Part of a small language model's weights: 13 layers, width 128.
Each number is 500 + 25 x the weight over its row's rms, rounded and kept within 0 to 999. Layers, rows and columns count from 0. Numbers have three digits each. The size before them is the row's rms in percent of the matrix's.

# layer 3 attention query, 128x128, rms 0.181, rows 0-54, columns 0-127
077:494510503485504561484502515507502519475507535500537470439464506530473495493502499502517547501492488515443517525502518537488503485490499514485534502513495542460501522468477522526480509521468487453525469479497490464487490489503531483500506520535499493493487497537553508530462454482495463492551517464512490487500486536504461511488538549517450504468446514482496516478511479544524493488458
085:501483438534564496521529520505506490453515444482486513485451489516525503499494478522485489518504475509510483467471553487529498506502496473542453462449489519499521509515462547534489541465551499516499515476485498526494553534479472507532532489520521510512513486492476475521521541493506495524505533469525507496494507512496478453505531493532489493499495521489509466514553507478471494488514
067:526442461493495515515497518477490477535496496493510520508525530509524530507521502526570508579447453503489530485501536528525489520494530501472523514469466509509524505530477512527487473502482509494523540485552517507480498463504510526527479506515498521553502469468532499540468505475499510486486523526453474515499473507530484523522510523500528531505501487543533517517486506497476498524547
073:523470555502501511538485490482509485533496528474523530479471452510483465508439492459509484456471528539526469492507470443497430499473514493530503482517492485524501464493522513482537470527474531488484506481480474511522484520481530538505497501491518520515461477532475504487535533490488496523538514497490523526492537476490524525485485505503461533488481459525496508484497525470506540500451
079:549508493495529508486457513470491467506506509510502459500497530485553479513506484523526487558502518510489527494464516498518506470505500459481507505490510512472480524503476480549498516452490480471517459497503541541502521471574458511522467517490490510535483479489517501525410492499466521490503513480500508487503482473484533529489512533537503546493458537493540517482525498530499499514504
077:488513508509467504504413504492542483513484518542526490466536524476515510507493518510545487528467492477530515491484496526530509444510488469529482498449509465497470464490519533509533489484521515473448527464472508506486457507523468512479535511490462476509461468448504498519477511536489506499528500522517519506460513515471487504465493514502526492491485503459502514500473513551526482530469
079:486441492493478522515533485517471518498492495519464511490484518483505496525550505496548465522516477504501529492512490527449510505519518538455517473535483523499513464503479510491485459486495496514536479518494470462533485479456515500480492453507496513486529508487535497532480513468561469456498478510480509521513460507489490530500519504456562542466508460526504470476500487438507490520498
080:516468495518494506520526532506505470466499451509508500487487527517500499510471464498476519497520476524471472509507541529518495537495492488498443474494495532508495521502486547521482465515457493502525501455469485500453538527526527538537475505500499507504549486475535483501476476487508473483551557471548498483484516491514429523523506477496475508502460518486524521471521466527493531463476
077:511495466467513486445488494538520531535488538475497488478517503503506526490497517510501481476499493488487491490491495543503489518503507529499529467514507528484515472498461505452532532525515490471507507474521515495479484467526477533501487509509489471504520466522522476495526488428513458482500464463517487538520434505557465534534502461521534508509524478535524511491483421494517490538493
074:492482511488472506464473487495488477493468548482515491454499498514536498504477506538509455486479535474477489502504526497485449513501508485451488477553513557448497510529522516482541523491494495492533481514492489546545469500517512473504488507511483487496504476487506505494477480473504494441510468462496507498536454454521536523491527563509447530450475491525518540491498506504510514514498
078:534496468511506518563510476506493502526449504498483429481492471499488553507455522464503484438525476506501454511501506496558473478492513495496502557511471488548492507527515491468499488502509516527516465537506497511523517530508443486513507516459523494497530502507494535489497508475459541541512497506544480464484504489503491514508509482495446504483525473502501509461514485470505527465494
072:518503504491544491500451493487513517494532509479509482501425493512473494471484546526472533492498492518492522489540526551481539520507512502525513467530521471478511535521518476506529573505488477467510520459506476488502493500492525535523495515508526483520476483524502459478518494501508476535523499472488471508533517569488454483492516472534499506570501541488481498483494475515486482530517
069:538479512477530485539511511474495531528473500496513488501482502492459530470446474510513523520428496508517541522494546453511479489472485465514485515484487479464497525520500499498492505524509519479492520533533495513530491540444547536500533439468469486498511491490462507531487490488485533567504517502491462511510522500502503481518505547503506536509487506522469517489501537485443496489516
077:499482494520492514511518479503454500490519518467527504511469523513564476490476505489490499523511525520519505568492486484507504524541490496437465465540461535472483480503508455460530503529506469549461554501496492517532493527479487519501485496538487537544495535487532498495502542519501512484484457511488528480500471489527499512549520493476545481521545509489512492479498464499513479488468
076:459438494477499507473511487474519506481510498490572508489518527518534474537487511521483476514520518488513506534521504541527507506541469523508528496510511551535485501499514528488470543503468477525486522469501519482476473498477526514507454521497516516505513504492515485518538532517497531494509485525494542494473459484529535506545516499499520472475507526466584485561488495500496528537497
079:521459521472488511511513475483452532504481503462480446481520521492502525517488542521504504493454484515505512489489519499494506542506499505488524525483491482505480492510458461468460469508494507526558478484532490483522519478489460463503498498495510546461541438509529531528477502499494548527486470536523484506500511467502506568490518529485510524499523499550547498486476528491490485550484
079:510521510521501472505476519523492492512471486467504529514471480504455512490479534499470538541445531503492535536480484490467495510436521470476470515496471495516521495476491495436510475535467539527453512529510493473519517571524499497525508484496472506477517493491446500504509494492516508481516505516515517507515534531490498499503449516493457530510494494499492536444509541538462486514464
079:470492508486490497481502490530515514514490541532515465474486554518520483511505506479512485501490549543449491489514515530524535476522508484460487479484501524494524493498498492483461493448507521493492484542498534547531508541495480431532465502478461515509515493493515515529500528512482485501490492501524505514477521526498524545497494516521521485469504479521546529584483479553514460533483
074:505474474519532508453532514539515520495524510515475486483513562538515518495537518493507522481522508482467483492496532527517491527528495494482499485501464537495542505490460506500484488508483505493507498498511554515504550505552462458527495546537502503488524482553545509531522471456484491453518490494532505510520446485496487530494535523547504519510494508542502515529491468493547461499488
071:487466511506457506516518497538455498473477466499489554520497510512496497483478507510481497547525485481529517478467529512568493542505524498473494476483511472499511482495480502490537474495478496506515514484500532523494467449511481547467444474480490524493543470523504522505517484540504519498484486511489506551505519476512435516511492465483541524489528486549491560526499497450514480504497
085:498552523499535507524511505478509461494505416514525499489485504473508488518484520511493523532498486535501509514499565504504547487512495492483503479479484500496476512499509524523459500489471537521525471474444483459495503511486476478561532505541527490468495505511535476520434485501517490472510521517509474452486510505455517482515511491487442515507484503470514518500548534510468533476502
066:501463489572527530533525535515512512508533506468471525517497465525494479493476502503527492552493482545483481463488511493480480512444548501435495501534492477485528468493496503500504459506474487504507546503503505497512535537497493497515425481494485507515507528500489515481481515473515466495517508498457511501540525533489467530529496471498479525493505478539477472528488487513436507520502
080:494526526498519510526524519443495567531493531510510470458480526485522532514502527543537492530484495549504506468490513485521478492480476477483579508501525470504495509517506512482523520471527473514564491553471498502525481461505535468524508499501509498489529515506561522499508497517510501504479473474449486461492478490487489500524533526515485481512475454482514504531498489528497504540490
085:549475495469530522505507474459499543528481538514493478476516562508516510521511523477510480477491501514493467514527517446482507496499494496526488491476481510508507521489530489514462522503501544481466513541517492498520482517472499504527519525503539523491496521506505453467505543487485510556525533490526442456467491543538523430510473501514452476522477513486509514460509496522466493489509
080:527456478499517512524528493447519490501517510539478452469529509523532487535536479501501508489536529513512509503480492530513504524475515450485510518462548535500468508477480514487460520447509478503467520532483548549502534501528454480480473497475545496477508508477504523499470483489497532509504560490508553480505486495467492522486551477490510462496477492482526470512495482523496466504474
081:476510493455487542502513487498508495522477460492477544522542482507494482537523509499500502536512521523511509525474479449467494505468493538532530515467486525551480502443513522517461462536476496512478500508476489495482502502510510522465501489492513515446493525513548483481472496518491518486503525548500475444445471483509515498557509450499488465463490527478503506510528534517514541501510
083:476520506527543514498490478498521470497514516479530547521506452496513460509500481467475524525508511479510502513506486518538479513479539483488510570465542503539483508506482479494515508478448535530486491498519504483505503476524484501477482509499526514528509481530443500457528485521448492502495483515524533522512489497560513520466500492516470450511493509468467510445528499480526522440534
060:534464466519479498522502497487517507482529554552477509505490520507527524493512503465488491535448521545491522503468498486529465485467512465467490509492503521516509480497481474515477510482490473470483495533508516542550496499524509489512476482456479468534455492477467473493462505499493508548510568476473497506451490501501511481446487533487473506536474472482503455484492464535476476493498
074:494508490478488513462508504559509472510500467525489537506546516516534450485548489453468481507529504505484504469490513475496555494494514508489504482501541486513521492502494490537472501475487492524504500536470545515492493493531522492500437497487462485512509525515505528460492505536527480472484517502462494492475527519466480539526496451524506431539544484516459506521484471540525495482511
084:517465520478497512500490476497510552526552504536509498495506533499515487469458502519543497439567506506511494513558528469471496498526492512541460507524561485479498506489527497499489475526465485508512484467512510496495506492472522529487475510495494527486560492502516494522495533518518436537532463492552498514493517497505509511471483523520552482530526484520499543502493492492458505513480
079:506511503521515530546515534477484508520525515493493522540481517489473488504526503487498529521470534568482486483505499502512498489508498497489528495493520478537505532511503494529444517501521514516508474497510480450489533519536527457544448478523472531497492542478510528511500465502479537483439503514457485515490501505516566508481483500501451506505481503495516500543514558510445523515541
072:486514475515546487486513456490518534519483506506544480493474532499509490487516479490504493512474531490479494490523561552521488527548492497490470480466550487476491464509501515475548516479497570495491498445517549501487501491489487498488488473466497491521554468488498511525511501503480502480535497480558549529503477501491442521507470494523514472503527507491496524502472493468482484509441
065:472553547497519486458471468498494515538524530510544523491511488498478474473467491459475511452519521487472487535510521482517531513489491481511471495506544497499495482492531493470515518532544500529504496511492486443497483513489510486495522517554490522495510502545488468490575475529495457483477476485492503528510504512565520456533426491495501500523516482503526517506518496514505485489481
065:525463462524489513478492535474487521533451512485524525513491498491525477510535515513520496538466478482529539526487493566468480512495514485506511488531459492470500480487482482501533500522474472479488514475516542492481498483512451542500449511467481539522521497451469542500465518483507535471478496514486506528534468528488453552511515494485540491479494526509516528477469520513475493530476
068:466568533459513492492474464532528518519502492508525471502540497515502516502476493501467486404554507465506472499517512475552507478521472507520508483490544486517494526508507555512496514513525509498487498503462489513478462506494509477491532484521521475459485499541524492509497453507522486501507463471541485504489476465510516482511496461526497498522506497497489510543473461516544502505454
071:463525457519485551479504491525553516525491528493511519499509449519502522499548513523532491473520550469501473513537487538467484469464501517507497507528512525504543497462552527484496485485497532522433503511516527525468481526516477454449518515526503496480487539469508525495449509502484479484509472504514548495501531490469497498466504513507487466468510464505477494532487514517517480507483
075:509524537459526485480467529507510486534567505490502492512535474501501463514482506507495509493529528488480472482532483529483510517488529494519550504483525487480497501518529465499535580503480503491528503479512550510483489456535476530499479534489540467535490498536515531503542511492470521492501522490543537506495518497451508500468448463525487456530514511502524531521509489524490530477509
080:520487476486524477545534529494454499489502493457491510501496474484436546481509447523516556548461503466509536517537459524530476503492485498517515513490501501490485531513470473511491475509498489486490517482543493477477571511499520509493521511553477520466497479536491516534491452492467543465483487487508485503525480521523531508472500523507503510486502522507484469502498523486507486479566
074:506494501498554487524492473507569473497523493500514484524557455498504487449492456482506475500533525442523533516491494473491496531511539490493484567532534511509489554497440475523492507473492541496481486518503503484492524477480480494495503493476525530495549477490450519525475527517483513518502480492533532509541496487531531528505513528530534511507504507519485504512466464474488491489486
070:491464493543506483513524531508484483467531497452512540509498506480500506486489510506472503559503454485498519484515505554502493557543558497466523436522491499478512461519493476506526512536500530513479532438526486471491479495489505546490486466512496477492510482518539489511519507497501502461495515488497522521513505510515425491518510446466482504564521513497488504501497494473477512507492
077:479483441490471499476520459507493520498473502527501509496482549483521542483535524488515474507444512530518503504506519488476527484512465498482489455445460538528505503506448509526450521453504527529491482552502517497489507482478493451500514490545457513477515474470521493514463547503516532472499488502475481490471475500535484480505539544496528509485514496509497492516526537489490469532494
075:462518500522514517482513522504431529472506527487469503490453512498504488528557518483528545509462530549502503483481497485520503484519493525493528482431487468508511471448475463512510485434497480476504479527519530521541514459484458474509472510512516523515456523527469525488500490523458507494500495496446464522484509512509523514493510497523515511490501506516500491490515526473527467500545
079:515482514542496490490452489521540480486478485505491534529499479528526519482490482475482501472496503485474502513480510505508524496499476500508469511539405520520558505484502511495526489521490472490455527510511549549483489479493488552476502542490494488501457478571508473486533491488446498511517497482487500488504515533512481459519498512505471533498508548489498495501529456521550493515474
075:552538514504488507514468480528486479533515507496480454496488503504481559477457514484544526504477511533483501470495545446535496476478500516505511513497486459482502493511538471503510449500512473488548505490501484502545504488480495512499520515508475475475460480545553512505457494464496445487504473503484468487488543499471497504502472521509509566486508445556485497508504485483484501504509
075:525479534509460487538519518483491511496506509489511496507437435470481496467468473514525516500495526526540516505532419510503484482489505473524487546516508463522463501515503492472504484487492486504517506482491486504523495480463496527470494491453488510478502497472457541514524496497525497521457508497470503559526548520483539507431477506456510531490519478509489507482498516452476520497509
091:513471492536515494565480493490484493470448508470501422492535487499524555478465508509497508504491477459528528509484494482542472483494488502484515500514459479480487505518487489514532438487500528535471514536508449498521514543495455515493552507510485528468508493510541523516478538512490515486494490483508482446493533500492487511509480534483478503467511483489481503522450536504500472529488
089:487515495474512487499474469497608521522512497522504510488514483504486495521511528516545494446538495500514504482498472522489504486464488510534550514500527532520499483511483556501514544476551556480484507478459502493511490492501501487498548498506493449483475479502496486532512486478538480516521541499501518509489463517475537493475494482474487438503467456471480492541506507512504509513480
059:483539515454439490469490485504474469477489496499505477494481511507521488488475496519492517453487496527481486488526502497508493496529472517541487467493496499520488504499562523542524470524485483488536472447501505535475453467489524516503524506486493503499455459553565498480467471500541504467507505494494481494445511483522520526508505482484502501464487525471528539486540522521543542520477
062:493469494470468511535483451493502478504495506479484499506470505467454540518515530477543446469498473468516505476537508497529469491558523512520476512476509504506482484508521503531520465477515500487554503490534474525520470473464506508498482489470526540521467451534516486536497508537445504512531481514521489495480507501474491501460478489530540520505492464549519482498451507467538502492503
078:510491501484531497540506465488538498466524509503491500523494481490526488466506482505521513499548511469530508509537481517522546531516494471530454520522545488497476538457451479530509510476483465509487501496504540498511505459464478497475480496470517563514500478524478502509505496561489509510493472482555507533531487529473508482482486490515564473532517533511516502504468467483526443500488
072:529463491523519474531483551492524485513532525490447492499504501522526530477495511500488475523493504525484531489470519494494475509497504499464540485571421515434508481511498494488506505553517519505496496481493460498495488459493492576513500487503454518542494470506504499482482515468499476470476527488482491480511454522537491489476470543459505518488490486532494502499506453500495499518476
076:485459492561476463536516483482531482479491503533479509501514491491529549479495481537540509506492473513478504471502519515508496506474519469476462534484506496534522477483527509484492452497507544519520496489498544518474519480482466498508514463455503455480553481465504496526504529482508477509512523511488525523477527492483461508464487510494494544545502471490547525531550524478441526515487
082:476532488482488494527487491519546451464487471473512551525527533477499491508518526550549482513520504465547494500507485506496503491518520528502462459512514514469515489432499516518516473513493559478454529480474479485466498520496524498548514494513495473515483513462484490537442501508490463453538486517531474493507455524473531500506501469521515475516470466486492520504500497519518496503518
082:542481489510471545518468476550465471479461514527498528499515501522477497470510481532451478518491495456515507505479506512561479504494477473503535467475511492508523521520491510489535466531485501462487535525465469528521452507545506531463515507551490452495518492511518481514529480518537503451512489494498484511511473462463477470513525476503501553526483501511449512483508467502500499497505
072:528504472508497516451495481528499464465483483548495471483501539511550471502552501484443480467515502496501450480457494514514482499523496470566513470472532524505508533520500523523498511492518477514499462490475484517504492505527488493522505543503536519530449468511512484500529529491534476494502513452541491483467482496504499453474507503540490492503505495495487486471491459446514475450498
# layer 3 attention key, 128x128, rms 0.19, rows 0-53, columns 0-127
087:506537456486497528501538504489481494449464516503498495537499549464519535564487457489516485490510464493497488541507558496491511502517497491543449511479506504491512510507504485519500504469519499491490531515475532494492539485495478485476482481525444483531555535450508520518496517511482498494553474482478478516483520456454486498479541498479516492485529512471513502516508495538463537491541
082:508477500479518522504527499484482513510517464539527444515505515466543499508491482509555488411460533519499513492494511496488529490509487508505491520484524489499488512514517465502507474466463516484522456505502509528448517473496529480460503495465476482521480475523497487521520493440532513480516502507522501453458463521497500492510507507540523481473501507486542476483494511530522543575504
072:512541494516512497506513493516504522491470483528508517487491534489487502514503502555548508491493477489516514532468521536503502487514518469469488478511523494505476491493494527497537534501513497511489495541475545466435523485515463526459522518452471485506532504530475514521501492560480475438482485505529532508545476472509500496508580510506533481475490490476544493488471468469505450511503
081:490511524481525477488500514483496499519512508463490428515502501518520490494509525455504537523496533501516442507513479456512517475515485472507468551516540496503487532494513495528459528477544498513519495448501505464501512501523470477523518486486505490468479495506473485497473496490510528514524549497498521552498515491504589514462477483486480490526475528514482529513506555489522500445542
084:512541470509507503488523514489480510494516490543490504501472544484500499526537512517542506496484491505488502479532515534492526472503480484474491486479494508529490456495504489490453503404463472482502503538486549522427555492520497421535508502504496490508505513485498515533520505533492514455527466508461496502523485488471523504493536499503528498478505477489552491507463536488481490508502
070:516513506464541479507523547471508528489487493502509465440528546549501469478508503533530497489536457526509493505532498478467499483492473503536504509515531491490480494486462531461493509462499489491537503514503520467511548511502435479506492477488532510497478530499480488491528480489497475508456484529488493543493499520494568551443499507504511496487473448468504512515516523476506498470529
079:497473508515479497495494491554511494471462512460489547514525497515476523480461497525462468521494478459496513507497486501519476531522510482510511476516473531492517500507493535492562491588520509512503524491506464508522483514474516569434528510506471483516519490492529461495512507509494488499500475480527489474500488488520427501551486508482516507534523501509458491475495448499518495515471
082:537502485502546499522469485495507468468493491513524429485515516476540558554477501504533467460498516498538518494467522515488507494529444508526471514466498475475479541521523496505477505483489508492473493432485501495465504469480463501431500496474506498524488509492464499506481495516460500502523486477540528497475497500452515480441514491493525476480495506467511510536515506488500526522515
087:514477524502521502536478480498526492487482462513538484502529496497486535490427481521489515490542472462526479519486494527511466523458519473513509511502497477508461546497509507513505505596497549521491501490548486458500486509495471557446529520483506506498530481475494484480494469501479498543508514500542535484518510489494444462487500503510459523528496517502479530505475482502494519504505
072:503486500534501515524517496508485521512497497548492493545509470483487521527505535516494475520504428440475514476498521535507456474496507460519494500471481512488478529493520523513514467501478540520537518471489502517475490485515483485502533503526501427493526482498572525534501534544486520471509450467504496505508532467482474460500497489504518532510482502531535494529443479525494472502505
091:514485549458463473480478508503490476510547490516517474494491493484520497526515512474471533512486576531497523499479492478476501497512529488508510491482530494514520494529536494504486494477516520502550534440528497462508514466496496486498503493501491505475489504461551537505487481528524505574482518488493522504505500497492540487499493520551456495495456503526523518539515538487534571473516
076:500522501471514519524501493451515473505464468453529432503479513470500458505477472509526515504495496499523479490494509510490523487463495492544495531480539483468491546500533458523526522495516507489518450508508501487484497543505481488535450498496494483539503519478462507471439445457468499566500523509468531515499519511475495507469488504537496492492499497495504509491551551482481500521516
087:532519508497506497514478525469471481516503483481523483482467472487541461485490516495556510507478527495493447504500522497502507445495503486485478542488545495476496548523481442512513552452517513508526466493494491472463490474511456447521482514474511492525528486502499518509495451479488513485495526492490530530535500506471538492480522486524499495456424506498502511538523517465484523491532
077:479478501520472478505499495513534495480505481493489518524553465495466501479443522482460498512519498474513528469468471501537495548511486497507514495537494510515501496520507520505550484593489554491508485470511463503513467506473518594474510514530523474509515481527518485496505481492495468532498509518521496489490483516516449478512495514469485514529508509544459508499497448490526510491490
072:497510471528524537486509525530450496479484524551517476481520512498525491528472516489530513491495474531517519496499510523521507588515464502482510502507494493503462500509493496521468528525501524544537440471510510513475503477504509471487499529549512487497533474506535511548446504558501464454458506505490527485474507500501497500479539530475517496482495498488506477495499445521520448507495
078:474512466472458490476497492551509481477479510462517539490515494489532478519538497507506510553508507479484479489523507502469501500541518445481547468472511494518528482495510463534467534487514518529521506536492464454473498502490488478497488487529511482506524533471526536509523521540549482477497483487504520489492497478523518507529531537547475503505487548557559462509481517468515499483505
078:506480501450508492506472496475526504553496536523509493523475475474515524458524501485493485494535559464499456490536484488502502482517483483483499544531494441474507538493531459531491494475510484482498524530510486475515473498519477510542500502443545493464494511495467467470556460467505495525471529498493489521522506502472510501488494475464516523505491515487468471561515509499483488457533
095:485524471530444520484527493539489517488484508538471565495489535491503521526577519519483473505495477508506498466521493515501476536511493490467528475508464509507544440493489519502479447488496508505497517530503511497503481488486527521503491502556492479502495520496545482480514524516528488445486453502492480499504457480504476514569513521486524493506560467516484460492502494534512496499490
090:497506465522488522505517467497512524468485493550488505526535509468500588518489473548516483467516465475500501509482512547488493505509509478532514479496486510505476456497522502515466483527493473487476513524513508499493495463496502539450522512491455502473537509493489525478533541529515506455508468487546511481505500458489461483541552483504486507495548494492506483489453507549471508507461
082:509493538477542474523456486498538470499501498484510484486532459524489513450452504542500501509502496483522462512502465473459507508486479492520494507509519481514479536509487501492510496562500510455482505447521474462519511510514507562484501532465543484492459499512430480495503499491516519521472532518544533503536508504531509471487494504500474477491467493519476517457462476475518539473489
091:511516435497510511510498519519455526495516520516504482473474534469545488502561492502547492494464499515482525463511519491510538492535492504501494511440523513520535465511507490494480508432480476474520528530465513513456542488500491448528472493489446507534524533478492499523481524497473498496524464518478478519510485516513518536508491510505547487476505501461553478523506517512488473524509
075:518527488521526489502517485518475519493468493532475497529485536465484547527525519530468494507495525471537471508487510504570508510529491517470490466530458478474484513517533494522530473526493457463451479513487514518485471502510507520480531507483446487516465475535467518471536453509524531456494487491530533501509481491491496532509508489500520520520547510512483476485461460468531478542511
079:497547461529471494466524534517500496518497501501514524481496509488471452496550516488462483503450467481510491477474498477497522520497515473502523482490485530523522452517493533520483476526523512496480506558479527511480504499531515493473459501611467504523504485485543520539532505529538510504513494476474440544500507521513494525530495519499527530498518514525503487480478515501503491509506
077:494536468505480500488483530458494503505507474504509487482490511478527477513532495468505512476487538534494521508471499533469519512461477520491496521453527483509528470520514490527490535453542546497499486528472504480494489481539479472513501468506441507528551482486505527519486492473497457449495487477454490551505479485460517488456517498507481448510480498487518494557542549508520479501474
072:506537477498494510462512512545464527492498499538463530513492560491497518545526516495496472481473523540479518479505530530464566512517496490475487478494474520518484453488521478487472493420474488491515473517498552547494527479484483431493504480549486513502478518515493543515534528509536508461482472499504488483485475510502503501488538523492485498488510480489527477530499532498485482507494
083:483469465538512489483485511511490507472490566499483495480467521542485492467487476449475487465535538487554510520511466474481521528502494537471463504486478486538529517485507494497512536507539501466442535517496509505510521455513510467489531503502473528500514493506464486523473542491512466495524531499499504531504471517517486509457475511455460491505496525468461522484494446474498481463492
072:514500522464531485498504484476490489532545494539507460502459501515472493503494500508526519502488537542467529516527504475501563490487533512495465516487545491528470506516505501494451515441515495482499493482544528473487524510506484456559499489454512484477479496492492511519495498502513533492443553508465516479503531500491528488437526476482497462490493518487560522522478528490474502483520
069:510537489519525523470514523512457490519478450557471545521467536486522515525532530511503479503480536496509521537502511544494507509528502491475489482561495512506533453499514520482495483454513503526462492514490564522437527524488443480523512466526474514495496486527505485526540483501499491450503454514483513527503497508472495478507546464477513507466496487503490485503503506489497466488487
088:486517501544481503519513467512511526508511523538448556488491514522487536473518505531474483523498471480521522506492479531514487529496472543474503481512454492497511445503517514469501475532487456458407514510515513516526483496486505532488520484532495522488466488515448490487525514495529488447525479505496470484509478502536473480529473511457523512493544495486471480463521482498501497523471
085:506557499496504506524481511502509459479479468446524450435566495516529518506492482532507507526501508501482477468505527503497496484494445516512499517465473497464464541520467493541490534486533535509528480455504468471517473484510470473468508492463517493526504513491515508503450474497479540457499512493473515517500529511467520507453515497534467509484483540477518495496511534481510527498515
098:457516454517483514469528483539468520511507513516502564503454503490492497520595514496486500510461507540507519479518524514509496480533532505459528482497498510524557453512489492497472483436497475507492500538487523521489503501488555477535474510549483486506501503503532510512481526526509480460506493520484480510496487510491497521538526487482553508510533481517496446492505498498505475524513
073:509517511437523514500504510490484502497493472504509453447515496493522508491497483556560513466509483520501476478480479485474548500504481475537468512469513469489446507521479514524435523499473485492544469494529501460487542466492467488503472479495503494488489496485470479465482489488506527482443506506509501501506478509508505465461567507505521502496494467489535507555491536492500530523532
067:475489507480490487526473527489531511538521500467527490506534459500490541483499514467472498542510498502504488447498482473515462524485521513520522533517486460523494511516482510522480495546482550515519505482512489502544449533482524570524475523503546484504519487464516487465462504428480498542506539496515441511497517521505499463492443490470478494522514506510486493471517493501489513494489
066:535530525472512493535513514494522502496458507509525496511530493491458505464487500540522545501528475486500498532508521517475515526500485487499481496495499506470466524474508482535497545499479478465486479512512546499507539491513491507457536491483482508461482532513469497486559453563476475480471511515499539493540496479499520494497593493507525515535487491526513488561489496466510476517521
076:485475505509518498505480505475504506497554501508518468461520473519518491494470493487476494468527469515523461488479493478500476521460517482556534503454493476501489516537481489453498519546489527499544503445520466485543490483481497488495476536516532518514500483471496510478440524451505509555511515509526479519483530508502499455495443520510449526497492507476515530479512514492482542451498
082:486488526483496514466528526543495541498488522567450507507504523497457509527536476511473464488553485494509514522500523490488499523499520510506487481517428507517477497484499502480547474508471483489522513523486512492576490480503504509480532493505442496459486515525516504471512571497511502475466461508509468488500484508496495519517514485497500555501553489461475488512509475541511493500534
083:519544489477519509501515491471493511505525501511495482490480510499515499516528498489534539492494504532487483496510504512503530484487488506489467513491510470525457497478507496520410510414484486479476482512508510485479545502555476438570477485498506537483488506504443530496480484506498519494500533514459530495507519504511546512454514500521498496473482494475551522521493551496472485506534
089:493478489512506523486510469479495514478506486497525529539465486509472486494445492467522488458473518523452498520493529506502496423547538496474502509469517491510487539493469441502512509466502465504518484531518485449489502481502532493479459515435523489498525518488516558528486488535488503499524490509510492466531511470501490517490557452504518500464512484490541483527501498472465520492496
092:530550527470515516488509506464484493521510484533503466486468512498525502508481503523531512509483536504456485503522541512534534454509477467472483509468513482496448531527502474492487537472453496524523476474540506514482524510502464425533519511461507501483517493507518529510516472515504532454497504504498545486504509470475527472478525506527476512470474525459560514536476533495472495498506
090:504477527457547475507463465497506499496475451471513460496534468505500493470442482509533513483509486480510501523457492489531517517496489486531504515498536467498452567525488518505511524568477517456469480457524450479487515500524483551490481520467503488526510494507451483490482463482462489545487517527538535487510510503518478471474504478493495495505476501491479529502497475474496490501497
085:482479492500474519491502499539514519509484515507480572499515504499487502490511487527467458499512483473494532501488485521501471536516516491487530474509480532510552458502484503491530467560499507511506527522491505512495470491479527573451514507527484478502544496502536464516520536508512474467508467497532478507504458487522452499559502510482529518516541503533466471466516449522509498535472
103:469487479509452502477524492512510507502489525497457559506456516507463497492546496493491501496497491524506483495514461493474502518498534516469501465519492548524567424476503513508485466505530481491492520539473513503508505516500561555504490497525469491490480518488506486495517548489530507485506491517479454504519487504522488527539506503479517482526558475550469466454492504518516510508463
082:522495530487530491518477534474504486500490474528495430524520490491528536486415479491485501498557492469524513538482483506508490514477483497523489503529509468504455541499554455497530517562490508488453475463485492497474509494518501524485525518471512507474521499492474490449493494497480488538534516495521539524526510483484501471487482472488451477477502516469497543494501478513473514482475
076:491520485515485491531507519530506551484487487458489469482481517490499498529522500507474503544518522477508446471485472491495477431513509489491494472495525512529520473487504514485512477489528480508534534530481484427477507495495462510521469495473493511537496524469494506500465510467469532546546498490496489555550486515519545530514449477521476507455499525504533528457477509486507526494507
088:477505550479486498483483485511493467539501505455519523516499487533493475495507515460470532553464533535458468491540541444497506454516508484456516506512515524493502528494514474490512478448536501515549475464491492477511499533481525453514458477470550498502462543518534483507479477520480533517486493511476511497508504522501535556493493491516514488484470515495504472528508532502486506476520
092:521485542479483484499500525504516515510529471511493475485527468507508455492468506489511507498529547497493492533475508470512518474477488464510524519473527458501478547521521469475538522530467528468539508477523468477503522500532520525499477522481532505532513489455513548523514458537518494536489479522525484512487521488498581498516501509519478514463484489509532503562482517449527518472491
083:496497508532529516477493503516433531510492512536508501474523540522550494486488440518491483488461482511471506520548559487523507482505554463512470525496509499486484524477497493461498523478492518507505510496519535530497509519478459414486523468498482543510530506488508488504488469492465498518488474492519489521462516525506495510474471517499498536509497503441498513498500532525470451475530
072:473464497511478492520497487508534495480489512452506501507504506537528463523539493476492504514535445493511509479491457462478487514489498494507508487494496513510546468471510527474505482522540519501510547496452508470514509488471547501487484504543535502527485535482502443491420557497462491545560504510520475545493509527526510518476471506488496479527518488516482497472536489508524501474508
071:517504524493514508446510523494535514479465498456479475485502516545478475527491534543514510511480520497528484538487452495465488496524512512544525471474523514468519499483481554533508512530515479510525507492489479457502537485531478534481490524511474470492492523489481489501466532491523511507456525505512496511515466478532529498512479503496474486524487482512531533425511545481538503426498
078:510552522474504506472521527457517472506497475493494452482507504504485485487435490517499477501470515530453484484528533495483530475497463480490496501470498478491471511516511460485502545482467488484535441476527504482527541531465518458499486509461517476517481532513516502477492488463517519489456469533479511482502492520483502474481530502502460468475483493484567461489509550480468496487475
084:539509516503524515533479494495488478512463432486542453523514489487526510474460480496506508495482502470495504544478525529562499495498472465512463524473518476506474546499539513515513511500470531521461485488510475486447545504505462501506560506474502508518529472493490511505499457517450492508515489497519555515531532495495516466497524483513504509495474530462499527526449486491469490487522
078:527522535415517495481468517538473519511474480480510477459513540504548521501564486541519492511488534464491512459489517481486540498544518485481525461514480484500485488539491520506496458488482526511485514467462496472483514473532484483473481495453517522507484544504522454481487503531500508525468489519525522515507517534501522521511547493531503478486532502444499495506495508506512483523486
085:513493477529519500502500500460532556470517508531485468473486507506479478448477501547528476457498470498503494497529506528526462501498502546485502487452482502463510523511460545500561516526488494478479508512503464495539507484523478541455543529467482514491488523539478451505496498517489504529488476540522487526495500495491470521475500496480518525545505468451463502504479515511516450477502
100:492491533500535468531470492468539499495526476494497476507533448531480523459404519518504470486530495452524484513461483485489496501477490485552486504500516482492468548512492508473535515553505526483504504461537475492516500505514477544466486506465519497476525485498443504522520488486499498558507504486522515519520545498499497478500481489486491494492456500483466537488472488469506510473494